Weights of a small transformer language model: width 512, rotary positions.
Each number is 200 + 30 x the weight over its row's rms, rounded and kept within 0 to 999. Layers, rows and columns count from 0. The size before them is the row's rms in percent of the matrix's.

# layer 11 MLP up, 1344x512, rms 0.0353, rows 355-391, columns 256-319
103,189,199,263,205,234,239,206,168,175,196,209,232,198,219,175,151,208,191,213,181,192,171,209,190,207,213,184,143,189,219,171,168,165,184,292,186,213,189,236,160,169,193,195,208,174,171,207,237,220,167,136,184,205,204,219,208,220,195,166,236,188,180,155,223
108,227,198,185,176,198,136,182,114,233,186,165,216,217,226,198,145,133,222,189,165,235,237,152,159,248,257,197,198,224,139,219,163,192,140,221,178,193,219,207,253,188,287,176,200,156,207,188,211,213,148,220,193,273,190,181,228,183,212,209,170,177,209,261,229
097,248,198,160,215,184,249,152,191,198,194,252,240,255,201,212,278,212,236,216,217,237,208,207,184,230,263,201,254,179,194,230,213,182,249,207,174,202,209,272,237,142,211,202,208,194,159,219,190,238,155,226,178,223,165,278,194,231,114,211,219,171,185,224,196
106,140,163,196,155,218,218,167,221,215,231,194,222,197,184,177,192,168,193,237,157,219,182,201,182,224,219,232,200,247,182,181,216,200,220,216,209,169,250,186,178,230,249,208,165,209,172,228,214,192,219,202,207,182,222,204,204,192,167,230,196,226,180,223,226
099,214,255,200,180,189,204,195,236,221,234,193,200,179,218,194,197,191,224,216,188,195,211,179,185,179,203,181,212,175,220,157,208,164,198,179,198,225,212,204,219,226,252,142,185,208,223,186,199,177,160,214,232,199,195,192,214,146,176,240,206,253,176,200,254
097,196,215,187,202,173,289,170,182,227,278,192,156,188,175,220,210,178,162,175,204,174,194,227,194,185,212,153,253,177,159,201,197,173,170,207,203,164,181,210,177,215,235,246,220,236,151,190,144,198,186,213,237,216,187,173,146,257,201,165,211,243,204,207,206
093,205,217,182,194,231,207,191,205,191,157,173,224,223,223,178,208,236,189,204,149,228,143,177,169,159,206,214,147,205,221,192,203,231,201,197,232,216,249,218,193,174,218,197,212,172,207,182,179,218,192,247,200,206,186,237,242,274,198,201,227,238,184,209,190
104,148,158,212,191,212,218,197,246,178,201,206,152,223,182,215,202,242,227,191,206,203,175,175,184,248,221,191,187,198,198,196,172,198,212,224,243,204,223,233,172,181,241,221,200,205,203,155,203,166,208,172,192,156,206,182,256,236,171,225,185,120,150,194,162
104,153,205,155,182,208,185,188,251,189,211,214,235,161,157,192,193,205,250,168,187,167,220,221,203,218,207,176,213,133,215,260,192,227,256,217,175,243,167,189,238,204,134,186,192,214,182,188,238,175,156,205,190,165,181,239,191,165,243,176,223,233,225,215,237
096,194,258,263,193,234,164,136,207,176,204,210,179,213,176,198,242,181,149,198,264,181,220,184,252,184,159,225,254,248,255,194,218,179,213,176,223,200,248,187,122,208,208,268,218,165,193,174,218,204,158,213,208,204,160,197,191,188,208,173,192,166,202,173,203
104,184,165,218,163,194,175,201,206,218,197,250,222,237,221,195,191,176,135,149,187,226,192,236,201,164,229,175,181,192,203,222,160,103,215,251,181,200,162,196,189,195,153,196,207,178,186,187,214,205,234,212,223,172,203,189,170,217,196,195,220,165,259,211,215
104,201,177,240,161,252,171,217,180,205,192,174,180,226,190,264,182,263,209,202,200,263,217,238,177,191,184,191,188,175,217,183,244,148,193,173,122,157,185,230,228,200,183,216,211,212,167,164,202,197,177,218,179,210,192,198,151,185,224,133,143,178,179,199,197
098,196,192,175,193,188,215,204,175,179,185,197,229,145,179,168,138,190,167,208,163,275,163,207,207,137,201,201,178,199,166,157,194,235,266,179,247,239,200,204,164,180,212,216,142,202,208,152,190,167,249,199,179,191,129,152,201,239,216,217,204,169,228,181,250
097,190,144,234,186,254,167,236,249,193,179,197,208,176,257,228,138,169,232,203,144,182,204,211,188,206,150,176,160,238,220,138,221,249,224,210,233,169,212,213,172,192,194,169,211,255,207,203,253,226,194,187,150,218,179,203,175,217,235,214,211,220,249,225,196
111,221,175,186,161,192,239,151,243,265,266,151,146,162,126,174,188,178,234,193,250,229,202,198,236,207,188,200,222,206,211,209,187,230,202,134,239,184,178,215,273,185,211,189,152,201,170,170,164,186,183,213,133,185,208,209,173,216,216,185,181,191,203,235,188
092,242,237,229,188,159,203,207,223,206,195,211,135,166,208,194,208,215,224,218,239,174,159,250,220,138,236,213,190,189,173,201,217,224,195,196,244,236,222,199,181,146,219,184,214,184,197,205,117,172,240,177,174,216,223,202,183,209,201,208,245,223,178,210,201
101,237,192,233,216,140,182,165,208,237,159,238,223,203,216,181,245,142,156,175,196,193,162,264,231,171,187,153,198,192,200,175,223,137,169,173,209,184,218,208,233,159,161,224,186,209,168,202,235,169,207,121,228,193,268,278,161,172,187,239,208,211,213,204,199
098,181,194,189,196,202,199,216,173,232,190,209,245,193,188,207,172,228,174,199,269,166,223,207,201,237,231,222,204,218,170,241,212,235,229,219,154,226,191,147,210,202,179,226,217,188,209,143,201,217,154,171,211,142,257,201,212,214,200,142,232,267,173,141,212
107,200,185,255,171,177,158,250,184,147,212,195,181,187,161,211,186,208,214,173,245,231,196,232,180,237,237,214,150,229,185,201,164,176,218,224,147,222,193,201,205,208,221,170,293,176,246,237,179,153,235,203,183,259,207,168,136,207,205,162,217,225,183,188,211
103,221,221,229,182,173,173,213,235,248,208,201,192,140,219,177,207,167,250,190,162,142,205,248,205,164,146,174,205,210,214,182,200,176,203,189,206,171,176,195,196,196,162,162,233,206,196,223,228,256,201,199,225,168,170,225,218,165,172,214,224,215,241,248,194
102,219,210,218,133,229,236,178,222,251,214,171,219,197,247,186,233,248,198,207,161,222,191,214,203,167,224,176,161,188,231,163,240,178,243,239,164,181,186,224,153,205,165,165,185,239,234,236,179,193,223,227,160,171,185,185,261,239,214,168,181,191,164,217,232
101,210,146,214,162,140,228,203,189,196,170,240,183,200,226,191,203,156,180,184,233,165,198,209,197,207,228,222,182,218,252,177,229,195,144,185,227,179,182,145,198,181,176,173,204,194,151,200,193,236,181,196,173,168,190,197,190,203,227,137,201,228,221,166,233
096,187,259,218,211,247,152,185,186,198,179,163,216,181,215,177,148,165,222,252,243,246,164,197,167,145,190,261,217,212,229,171,230,227,199,198,215,189,214,259,244,198,180,209,163,171,163,218,216,161,218,203,222,203,131,223,158,197,161,196,234,112,209,253,197
101,189,193,251,182,221,185,202,180,257,191,226,180,232,198,171,189,205,160,259,201,234,175,248,195,193,255,188,212,248,134,202,169,225,198,224,178,181,157,169,219,256,237,204,203,220,191,233,193,203,141,217,196,192,169,187,222,150,216,216,227,182,182,231,225
102,211,205,211,170,245,227,160,188,204,158,225,193,126,194,209,143,207,187,175,242,239,141,180,140,183,215,235,125,225,195,242,149,205,256,190,165,209,224,126,177,226,187,281,211,177,202,266,223,254,217,231,140,201,183,172,227,262,205,250,212,216,231,177,180
095,242,200,190,175,162,218,170,222,165,223,172,215,235,197,200,181,196,164,180,217,238,199,148,167,197,190,243,186,189,179,162,144,214,229,207,218,172,216,237,221,188,184,193,204,174,175,193,178,181,218,189,237,240,185,218,219,209,181,140,236,160,155,204,194
096,193,223,249,170,245,177,194,174,169,211,244,138,292,168,200,170,241,201,151,214,202,207,232,194,150,202,176,149,124,198,143,195,182,171,174,231,201,236,166,207,182,212,236,211,173,196,221,181,153,232,213,262,234,196,253,231,209,236,195,146,248,247,206,212
095,240,202,159,231,227,203,232,246,212,173,198,225,210,190,195,252,296,188,190,224,213,185,241,214,245,216,204,163,195,212,181,225,175,149,209,213,214,189,184,226,171,225,172,211,288,217,178,178,182,203,194,204,237,249,230,199,224,160,199,192,219,198,235,179
101,202,151,188,214,153,218,192,110,240,202,199,149,227,209,212,193,176,166,220,209,181,159,195,207,204,210,200,236,223,217,185,196,207,253,244,228,242,200,218,195,142,205,145,189,185,237,264,193,192,217,197,220,176,195,205,156,196,192,252,188,211,196,161,202
094,192,167,190,200,222,191,195,230,202,198,206,170,218,198,190,229,222,181,166,236,192,244,195,242,172,190,246,164,240,210,177,166,244,185,188,277,186,209,216,151,202,156,211,222,193,235,201,172,198,209,149,232,241,236,207,172,222,182,199,174,210,204,159,209
099,201,185,162,218,178,172,179,197,192,219,155,249,208,201,172,284,273,241,210,198,200,144,241,184,233,213,207,255,213,239,223,157,146,226,230,162,165,166,199,257,206,167,257,186,258,182,245,218,218,201,253,227,200,225,136,157,188,169,240,173,252,174,232,198
096,247,147,213,181,176,194,230,238,236,185,225,221,208,219,223,192,211,157,213,175,177,193,226,184,216,167,190,160,222,186,243,220,201,199,199,180,160,204,180,217,213,248,258,192,212,179,187,206,163,167,201,235,142,197,206,179,243,188,210,173,178,209,189,235
097,191,203,189,189,218,201,194,201,176,158,206,194,196,215,217,178,163,183,226,230,181,190,184,273,181,208,157,221,238,214,173,186,202,244,216,207,221,187,196,205,191,210,182,217,187,137,192,171,189,240,205,218,218,198,198,172,212,211,249,190,213,184,166,207
099,243,234,186,199,189,159,194,217,173,169,220,262,183,225,201,200,196,186,244,168,214,189,183,243,183,218,240,181,208,230,194,258,194,167,178,173,219,251,196,170,136,218,163,166,212,165,240,194,184,163,265,173,260,222,194,198,174,205,199,229,164,168,196,171
099,219,204,163,264,222,174,163,235,216,235,196,219,177,258,247,213,199,202,174,196,239,159,172,184,221,204,229,225,144,165,262,205,182,196,220,242,205,234,211,195,174,145,184,189,183,223,220,154,229,225,156,212,130,170,135,161,204,197,216,155,169,212,259,210
100,196,120,169,249,216,190,243,211,194,188,216,258,144,219,189,194,158,192,216,189,185,131,211,187,233,216,195,167,174,148,200,191,157,181,244,204,121,201,175,176,230,239,205,250,175,170,214,216,176,194,233,211,197,247,199,164,147,205,176,220,200,210,195,188
104,217,220,188,188,160,209,223,218,179,217,189,239,204,211,201,259,247,157,219,225,229,172,236,191,225,218,158,177,199,195,160,217,220,243,161,214,243,202,191,179,189,180,188,269,213,218,275,199,183,230,235,248,232,223,183,175,218,206,171,134,174,205,220,266
# layer 11 MLP down (transposed), 1344x512, rms 0.0353, rows 355-390, columns 256-319
101,201,258,171,227,213,153,153,223,212,184,187,260,264,206,233,208,193,227,186,226,159,170,195,129,205,196,201,207,245,193,169,188,185,184,184,197,270,228,226,234,158,190,244,261,175,174,218,195,175,158,225,256,197,190,199,178,182,202,242,225,181,168,205,177
107,174,183,219,196,214,195,187,205,172,138,144,264,224,220,186,216,195,174,181,124,229,244,252,219,223,212,220,200,149,224,210,178,171,189,190,216,249,226,164,192,175,186,175,209,165,189,201,197,192,156,242,182,233,221,223,250,226,210,161,187,213,231,246,199
098,209,218,203,186,235,139,250,167,206,241,236,201,197,147,214,206,190,164,191,188,232,160,224,164,221,192,188,185,241,179,139,210,179,192,197,169,216,183,204,195,245,176,212,206,195,210,213,215,195,208,211,170,207,261,125,202,216,279,198,200,196,184,175,169
102,172,169,198,163,268,170,190,225,217,250,132,156,172,205,181,191,205,192,215,201,211,176,190,204,198,151,168,216,164,204,204,203,199,188,226,172,214,246,201,244,257,155,161,221,157,182,255,242,172,230,219,201,203,150,183,206,184,151,215,138,184,201,238,202
101,220,211,186,252,186,245,210,233,190,197,200,246,165,184,220,230,203,175,191,215,184,276,194,229,224,189,151,240,213,160,191,208,154,212,167,227,182,218,199,165,207,205,199,161,208,178,150,176,226,157,215,166,209,203,223,167,246,169,225,182,186,245,254,176
095,176,177,179,186,201,124,210,156,175,154,202,221,169,198,215,178,222,151,225,210,217,225,170,202,181,194,163,166,246,147,222,193,248,184,117,204,224,223,155,164,129,172,158,265,196,147,233,238,210,260,166,223,204,208,185,252,193,217,185,207,244,189,186,197
096,211,149,252,216,182,160,173,185,192,243,198,213,178,176,254,229,194,186,200,225,204,272,203,209,274,237,187,253,203,200,242,193,157,248,196,238,264,205,246,204,207,201,214,180,225,233,230,195,159,184,173,158,174,196,200,236,132,186,197,187,213,230,218,214
102,196,221,240,183,232,160,182,176,179,189,227,186,290,197,235,206,208,233,153,211,205,248,115,214,224,204,170,246,220,159,259,185,181,218,163,243,190,212,223,150,161,202,223,224,203,193,168,168,223,166,198,211,217,176,157,221,190,235,270,208,213,211,219,210
106,241,198,186,172,210,229,199,213,213,200,224,230,176,204,181,201,179,234,180,192,213,173,251,169,218,167,230,209,266,222,191,212,180,166,173,207,226,179,184,211,190,209,161,172,214,191,195,173,167,227,201,192,208,202,265,251,150,202,197,188,240,190,178,197
097,187,189,201,192,213,220,200,224,231,234,223,238,224,169,197,237,220,223,116,203,199,216,217,172,153,188,218,241,201,206,186,240,228,203,255,154,187,187,188,230,167,202,178,201,208,242,176,216,209,190,207,204,245,213,210,182,257,120,201,209,181,166,228,222
105,168,240,216,194,155,192,232,192,187,188,175,240,193,172,136,222,151,170,207,162,242,186,205,249,199,271,198,216,183,175,204,187,205,216,206,188,200,209,210,214,165,180,198,164,212,214,209,172,152,184,209,146,200,204,148,191,258,197,169,211,199,243,245,155
106,189,249,199,170,197,206,183,230,213,224,228,246,199,170,190,185,203,202,180,255,177,186,103,177,209,207,224,237,145,227,191,230,161,224,216,213,210,230,166,192,170,149,182,201,156,172,217,237,202,193,210,147,184,197,261,162,251,171,223,159,205,215,187,232
098,265,188,193,249,203,206,179,166,173,210,222,227,185,248,243,198,227,163,174,222,195,208,239,157,176,253,181,231,191,259,189,222,237,191,244,150,219,252,186,223,186,178,206,214,211,177,201,179,213,167,202,202,173,234,214,144,215,206,222,178,227,183,180,237
099,150,206,215,196,216,198,195,200,214,211,129,166,247,256,231,181,223,199,204,162,209,182,245,196,216,205,210,227,175,168,244,210,208,181,224,202,232,235,189,181,155,234,158,193,213,221,195,203,206,184,217,223,192,209,241,168,194,215,198,218,197,180,195,173
111,183,166,248,222,210,261,153,203,165,214,192,199,212,194,195,203,221,178,158,202,216,226,192,249,171,198,199,180,203,200,214,250,247,181,215,261,156,209,230,198,234,204,241,190,171,212,194,177,176,209,225,216,211,171,224,239,233,195,186,239,203,248,174,216
088,196,237,221,208,210,190,189,236,220,222,176,248,194,237,202,173,163,186,147,182,167,250,175,245,248,228,159,194,185,228,192,147,180,169,147,181,199,194,246,221,247,194,234,171,151,284,187,199,206,175,204,175,200,154,215,229,187,225,189,189,251,216,259,181
100,246,222,208,131,209,183,239,211,212,177,261,157,204,187,235,225,270,218,225,191,198,191,247,107,237,154,172,220,211,171,217,235,185,200,199,177,179,230,184,176,250,181,181,189,164,234,205,218,209,205,221,169,226,176,186,187,195,200,149,234,197,135,185,216
097,214,192,226,154,211,213,170,241,189,200,182,161,214,136,218,241,207,136,214,172,219,226,197,151,199,158,192,201,205,177,187,242,173,212,245,198,204,157,174,164,181,217,211,119,268,162,173,201,203,198,200,173,258,127,209,212,208,179,225,159,178,192,193,176
110,186,169,204,229,171,269,188,219,194,193,226,170,221,225,202,143,202,239,247,213,127,209,142,211,207,196,156,168,225,220,231,224,210,210,151,223,178,177,224,179,158,148,175,183,166,229,181,198,157,200,193,208,209,225,238,201,225,209,197,152,213,199,203,189
103,188,167,114,242,216,176,190,221,255,249,188,269,170,212,184,212,177,218,185,202,130,204,224,215,195,184,198,210,285,193,253,158,260,228,183,199,224,195,183,230,199,179,165,199,195,191,175,196,204,231,190,210,186,164,233,221,173,218,176,161,199,200,226,239
102,196,153,214,176,211,225,178,173,141,171,243,181,200,186,157,154,207,221,232,220,166,230,147,213,269,230,184,194,186,205,262,164,216,153,171,237,240,179,230,218,196,226,200,238,174,152,174,202,182,173,201,243,216,206,176,208,219,164,243,172,186,290,231,219
091,232,203,188,265,260,176,228,229,203,172,152,185,221,177,222,205,270,202,229,131,261,186,168,184,189,188,191,133,184,146,202,190,184,242,218,149,168,195,235,208,219,163,211,174,289,184,173,183,173,187,179,178,165,194,151,225,189,194,222,180,161,185,184,177
095,192,176,186,201,156,210,204,168,161,218,223,229,171,214,173,213,204,210,153,133,212,178,227,158,146,176,195,221,185,167,237,197,227,189,184,159,211,193,166,222,183,235,195,161,200,250,220,211,197,172,219,194,260,173,223,215,155,234,175,200,292,157,185,238
103,212,195,199,230,197,256,179,160,171,246,220,193,169,216,181,211,185,200,145,202,167,191,205,201,185,156,205,207,149,173,201,253,155,235,210,179,232,235,207,153,196,155,203,220,212,177,154,247,214,235,169,184,216,230,223,210,229,217,221,250,225,206,181,195
101,197,134,179,223,246,215,242,199,161,106,226,186,206,220,253,219,195,211,187,165,218,290,216,160,179,212,182,222,194,209,220,235,209,214,224,120,233,224,227,172,208,191,203,201,166,156,175,190,148,162,207,204,187,232,219,174,178,237,216,221,173,183,158,228
098,216,229,171,205,253,235,248,211,202,176,211,229,194,257,198,238,193,236,200,189,198,144,237,240,189,238,191,232,186,212,222,269,228,192,125,199,242,160,187,183,215,184,205,249,182,168,210,135,185,214,251,238,252,166,227,194,197,216,169,282,190,253,173,188
099,231,211,187,224,216,227,227,227,200,176,208,176,205,201,161,182,169,225,229,162,192,184,203,194,239,160,207,228,263,239,196,229,191,196,171,185,177,151,193,209,262,202,126,156,197,229,175,168,146,277,188,143,172,216,249,201,216,184,148,238,168,182,206,186
094,217,243,218,137,211,163,182,187,176,221,182,227,202,178,149,233,153,177,211,156,199,204,206,223,195,208,212,223,216,185,230,188,232,185,193,236,234,258,167,175,151,171,162,215,236,195,172,205,188,153,143,176,222,190,223,199,194,201,198,189,229,157,229,246
105,225,228,241,186,236,181,170,219,213,220,161,192,212,251,187,127,153,214,239,190,225,148,139,222,179,226,249,191,220,195,258,193,246,203,171,135,258,255,197,208,196,153,216,185,193,217,274,261,198,183,193,193,187,179,207,192,188,126,132,210,243,239,263,225
096,199,222,221,176,201,174,158,169,248,232,162,242,175,200,188,169,146,214,172,163,250,205,219,182,187,168,193,231,215,199,181,202,218,241,220,189,203,196,207,211,216,204,181,198,211,222,240,231,194,155,186,175,174,231,227,170,246,234,267,203,232,173,214,150
102,189,194,175,169,207,213,206,219,190,184,226,204,135,183,230,144,191,180,207,211,229,186,203,279,182,210,196,198,186,200,199,149,187,220,229,188,225,192,150,190,247,154,207,165,167,214,117,169,192,155,199,205,192,181,191,204,238,222,187,197,176,224,227,179
100,180,217,155,213,210,210,200,248,204,201,180,200,162,195,186,253,164,209,169,156,229,206,234,220,203,223,219,203,204,229,155,237,203,205,205,209,237,194,225,190,235,181,196,223,175,224,225,196,212,206,223,214,201,203,246,257,154,239,229,187,215,241,174,181
096,194,149,177,240,212,163,173,228,208,188,180,186,207,150,202,250,213,224,188,190,194,244,208,210,182,198,162,216,197,202,231,225,277,183,220,185,200,173,231,137,206,217,169,167,185,256,206,200,177,181,194,240,177,156,178,186,227,191,199,172,227,200,164,147
102,196,222,157,190,197,198,137,220,187,209,213,203,222,183,191,177,185,165,219,254,204,201,193,196,197,181,161,194,181,176,188,206,235,179,252,203,177,252,195,256,193,251,204,196,223,205,238,238,209,208,200,197,182,222,253,190,222,211,200,214,256,198,215,151
093,172,226,182,233,180,178,168,160,210,247,172,150,164,215,166,160,177,198,126,231,191,230,221,217,194,213,134,165,236,254,230,187,162,211,222,184,252,200,210,181,213,179,211,184,217,204,201,236,236,202,223,232,191,183,252,165,171,179,240,182,184,185,206,161
101,156,161,200,226,186,226,167,225,255,217,196,201,228,221,190,154,193,217,223,229,187,206,224,204,239,223,204,194,240,212,150,202,205,199,202,222,213,199,221,147,175,123,231,187,195,192,224,243,186,221,199,171,126,193,232,214,190,186,184,164,187,180,247,195
# layer 11 MLP gate, 1344x512, rms 0.0353, rows 356-391, columns 256-319
097,220,225,204,223,139,192,236,174,201,208,173,205,221,149,198,218,157,141,229,178,237,166,185,211,200,195,188,178,216,199,216,215,198,196,188,249,255,246,200,211,153,224,216,196,184,211,167,174,168,187,238,231,241,189,217,275,254,194,252,205,187,206,207,276
098,234,229,248,197,196,252,206,254,248,214,201,244,156,163,217,219,162,246,255,188,211,203,157,217,171,143,219,196,218,194,249,165,184,188,178,177,215,164,183,242,220,198,227,152,168,194,181,239,204,153,150,221,160,192,180,239,175,182,207,196,173,180,172,208
099,160,163,227,193,160,266,174,233,205,196,212,194,181,212,194,225,213,198,203,193,221,189,223,219,236,212,184,149,181,232,184,206,173,174,207,200,135,190,168,194,219,160,145,228,161,185,232,245,208,139,171,235,176,246,231,175,211,180,190,234,218,190,176,212
103,164,253,166,212,181,213,199,186,201,255,211,173,192,231,165,235,230,134,224,212,171,233,177,144,202,216,253,197,214,191,112,210,214,174,213,130,230,222,212,228,164,214,272,215,166,170,177,237,220,198,201,200,242,235,152,248,229,203,162,210,179,220,130,172
099,245,206,161,178,176,226,251,222,200,228,228,164,253,222,203,136,203,219,201,247,244,155,145,196,234,215,185,195,203,241,199,190,164,200,190,187,198,199,283,209,213,190,211,234,176,205,190,217,178,215,175,217,197,221,209,222,200,214,195,173,140,219,174,192
096,177,264,172,191,160,216,154,199,206,175,184,183,151,202,172,200,177,234,159,166,245,197,185,199,184,183,204,194,186,167,239,179,183,185,177,161,194,235,223,172,210,159,249,191,267,188,212,243,203,202,288,149,200,253,183,178,207,278,190,217,153,189,192,205
100,239,195,250,186,208,199,200,168,171,229,222,169,265,268,217,223,193,242,161,174,192,195,204,219,238,192,174,212,173,218,220,212,222,143,238,236,182,195,203,194,178,220,210,202,143,220,193,149,220,190,195,236,142,208,220,162,191,171,229,177,228,244,224,175
105,162,160,188,184,185,184,192,193,217,170,214,187,190,180,212,269,217,218,200,239,212,179,246,223,127,271,195,207,176,214,211,243,181,232,229,218,217,196,214,182,255,199,205,176,191,195,207,263,211,204,185,204,237,191,209,225,205,151,214,202,239,146,237,162
097,143,174,210,196,244,191,199,157,225,217,197,207,261,213,142,222,147,177,172,202,214,172,180,257,264,202,183,171,180,159,138,211,199,227,159,133,167,220,212,248,174,183,159,183,239,168,239,221,209,204,196,190,200,240,195,191,158,215,197,214,161,196,242,188
103,186,232,220,213,175,204,165,168,194,199,209,145,245,232,246,155,197,203,199,204,223,166,167,202,197,200,238,180,208,149,159,176,205,220,282,168,154,227,174,183,181,189,216,197,222,152,213,198,222,179,168,189,224,210,195,212,180,213,171,225,246,214,215,184
100,211,198,203,200,181,230,209,198,219,192,229,214,206,169,192,242,190,220,214,228,237,228,253,236,190,184,221,196,207,191,163,185,172,218,212,206,165,186,172,203,200,151,184,236,188,196,211,217,203,214,222,193,195,147,201,213,233,148,230,180,193,227,184,231
099,180,234,189,236,207,198,187,214,193,263,192,217,164,177,136,161,137,145,236,158,205,94,189,200,206,159,200,218,146,196,213,178,213,157,190,164,217,205,198,193,172,201,230,225,201,250,167,171,227,240,209,148,185,167,226,188,216,171,183,203,105,188,185,215
100,225,190,244,200,180,211,193,229,164,230,142,200,160,204,222,173,180,132,164,184,184,189,167,232,229,175,184,212,157,200,214,227,202,207,187,209,193,214,242,219,223,192,160,184,155,170,211,204,221,211,203,184,198,155,206,206,228,188,168,230,181,216,183,254
105,180,214,199,258,229,234,210,224,169,273,200,193,188,185,230,181,155,156,228,196,244,148,176,256,189,204,222,190,274,211,194,279,219,199,206,203,179,187,174,193,203,228,191,200,167,131,235,222,114,223,186,228,247,275,104,239,213,212,216,233,253,242,188,223
094,208,209,153,244,205,226,222,204,142,169,188,159,171,225,192,183,226,227,185,161,165,203,249,189,244,241,262,210,217,240,108,202,129,263,186,168,235,197,210,178,211,191,163,169,225,204,178,205,174,236,164,176,209,193,200,185,196,155,180,235,227,175,211,193
100,148,205,184,239,174,228,210,245,187,196,129,178,179,221,221,179,170,257,222,146,202,170,189,216,217,191,198,114,193,236,170,212,155,220,200,200,185,196,192,193,169,146,138,201,138,174,240,182,234,222,187,150,226,239,185,195,220,208,166,149,228,202,168,182
099,174,194,222,191,229,180,232,312,230,215,136,235,222,217,215,196,131,213,256,177,247,151,142,211,206,176,160,134,174,185,172,200,230,196,164,214,211,158,229,224,244,183,228,203,180,137,192,243,182,172,202,214,249,222,243,171,183,183,257,190,172,182,205,201
101,226,182,222,226,181,201,184,211,181,183,227,204,187,225,239,144,165,227,232,184,169,206,214,189,192,224,194,198,191,230,170,204,212,259,219,224,188,179,192,148,184,215,222,235,233,208,181,156,141,259,243,280,205,179,216,195,207,212,212,237,188,190,189,172
102,239,184,176,185,224,222,233,219,206,152,161,203,220,186,231,207,219,193,208,152,179,190,217,210,203,174,188,202,189,223,199,205,167,204,200,196,228,178,172,207,215,191,215,171,195,219,146,244,201,236,204,181,203,237,196,227,250,163,264,167,157,166,219,166
104,203,143,203,222,182,223,210,195,202,205,193,193,215,186,192,196,160,244,180,218,196,198,204,228,232,205,158,182,187,212,264,167,197,138,206,207,218,234,301,222,182,188,200,270,222,197,191,224,160,175,153,271,179,211,184,198,171,178,211,186,187,223,235,198
102,210,198,206,227,224,148,174,254,187,205,204,256,147,166,179,194,199,248,193,169,226,183,167,219,198,175,170,180,187,154,204,247,174,261,247,185,169,188,227,219,229,175,214,203,183,189,197,231,149,221,158,253,168,197,182,177,197,225,200,179,139,224,204,175
096,156,151,159,233,207,225,217,209,188,181,232,224,205,184,172,198,172,238,201,188,205,153,265,207,217,249,240,249,207,216,215,171,211,241,243,205,245,202,204,155,233,231,176,172,221,172,207,198,193,226,141,191,194,222,217,212,183,182,230,210,202,217,197,255
102,192,197,186,209,196,210,171,204,218,182,199,211,208,180,217,212,184,175,238,189,263,176,197,269,186,193,260,175,207,157,237,186,173,177,226,201,216,197,179,174,210,217,163,166,182,237,190,253,188,216,228,226,155,204,184,242,180,207,194,231,229,144,195,210
104,213,185,209,197,223,201,162,224,193,171,241,185,261,210,214,237,229,183,241,160,225,163,206,233,157,152,192,234,189,211,214,226,157,176,204,184,185,184,195,176,205,183,201,158,186,272,253,196,244,216,206,139,188,181,193,229,243,145,246,157,204,187,186,180
096,212,227,219,226,212,199,239,171,225,232,280,179,224,181,229,223,187,231,186,208,183,174,160,178,245,177,190,230,238,195,200,195,218,221,145,211,208,239,230,156,248,138,180,189,235,222,246,190,215,240,172,230,266,243,222,254,234,249,182,196,166,243,240,201
100,260,192,141,178,178,200,195,274,161,168,197,140,230,195,262,185,246,187,232,191,191,225,188,166,191,219,220,170,184,230,157,168,205,193,228,163,201,221,186,164,214,197,182,199,185,191,214,217,192,222,207,147,215,252,172,133,221,185,221,196,264,197,212,231
097,267,171,168,208,217,233,222,201,242,202,175,240,195,202,173,175,195,194,164,157,218,161,229,204,226,222,235,219,172,207,198,236,222,152,205,216,196,266,225,232,188,207,170,227,194,189,180,170,150,237,248,205,209,228,236,198,172,191,172,181,236,226,132,186
103,159,150,190,203,166,215,196,202,171,193,219,229,189,209,205,155,148,222,217,189,186,185,187,155,219,162,224,219,165,264,182,169,230,196,203,217,160,243,187,206,187,172,178,193,213,191,228,227,252,250,207,214,188,254,203,204,187,164,232,217,205,219,214,249
099,187,189,206,187,253,197,190,144,181,198,171,148,258,128,186,181,161,184,186,233,189,186,178,229,243,198,193,148,182,236,202,255,144,177,188,210,198,169,193,238,177,210,214,151,190,159,134,149,190,176,209,177,219,201,196,185,225,231,180,196,207,205,224,200
101,251,214,277,189,198,188,205,132,198,215,193,190,149,142,234,222,178,198,202,208,183,191,160,253,175,193,228,207,192,176,191,203,200,204,198,222,187,221,213,135,217,207,201,235,220,193,191,216,171,148,223,226,183,222,181,217,168,238,197,155,184,203,194,221
097,182,160,200,226,221,198,170,190,166,224,154,145,222,219,173,244,176,246,218,221,186,202,187,147,263,205,195,180,176,144,230,186,180,170,185,156,222,183,176,173,148,187,222,163,217,197,201,248,195,169,147,193,177,186,249,190,173,154,231,224,237,192,151,158
099,206,188,197,209,162,165,169,187,180,234,169,206,187,161,253,226,225,214,175,199,238,197,186,236,171,194,118,194,181,185,168,154,187,212,236,193,223,194,246,202,244,192,180,177,158,232,200,198,221,182,156,232,231,188,183,196,183,141,237,145,218,221,182,184
100,173,220,173,233,200,246,230,207,189,219,205,223,174,213,220,189,197,211,166,226,196,202,224,242,213,210,198,143,188,228,167,204,201,201,200,230,219,242,181,177,155,193,196,221,172,141,191,169,178,198,181,228,211,174,154,245,159,187,239,212,190,199,220,232
101,222,168,201,207,209,228,181,128,226,201,247,147,210,127,213,177,218,218,173,183,267,212,178,257,181,151,144,156,206,220,183,204,134,210,216,156,223,231,195,185,174,194,177,212,197,220,190,240,175,181,220,147,205,184,218,211,191,167,195,173,197,177,135,242
097,172,163,178,160,215,228,230,228,149,172,210,215,211,181,189,198,139,205,258,225,205,183,193,281,203,267,219,135,218,227,125,239,205,234,262,240,150,187,179,224,206,235,212,172,181,173,226,209,191,178,193,144,225,240,196,210,189,205,238,200,269,207,197,183
104,214,203,249,169,168,231,172,204,192,203,143,169,163,192,180,230,211,177,241,191,185,148,221,260,175,155,213,210,173,227,197,192,181,225,218,207,217,230,191,218,148,259,189,189,223,172,179,173,211,249,251,149,201,218,250,175,239,160,181,225,218,202,198,207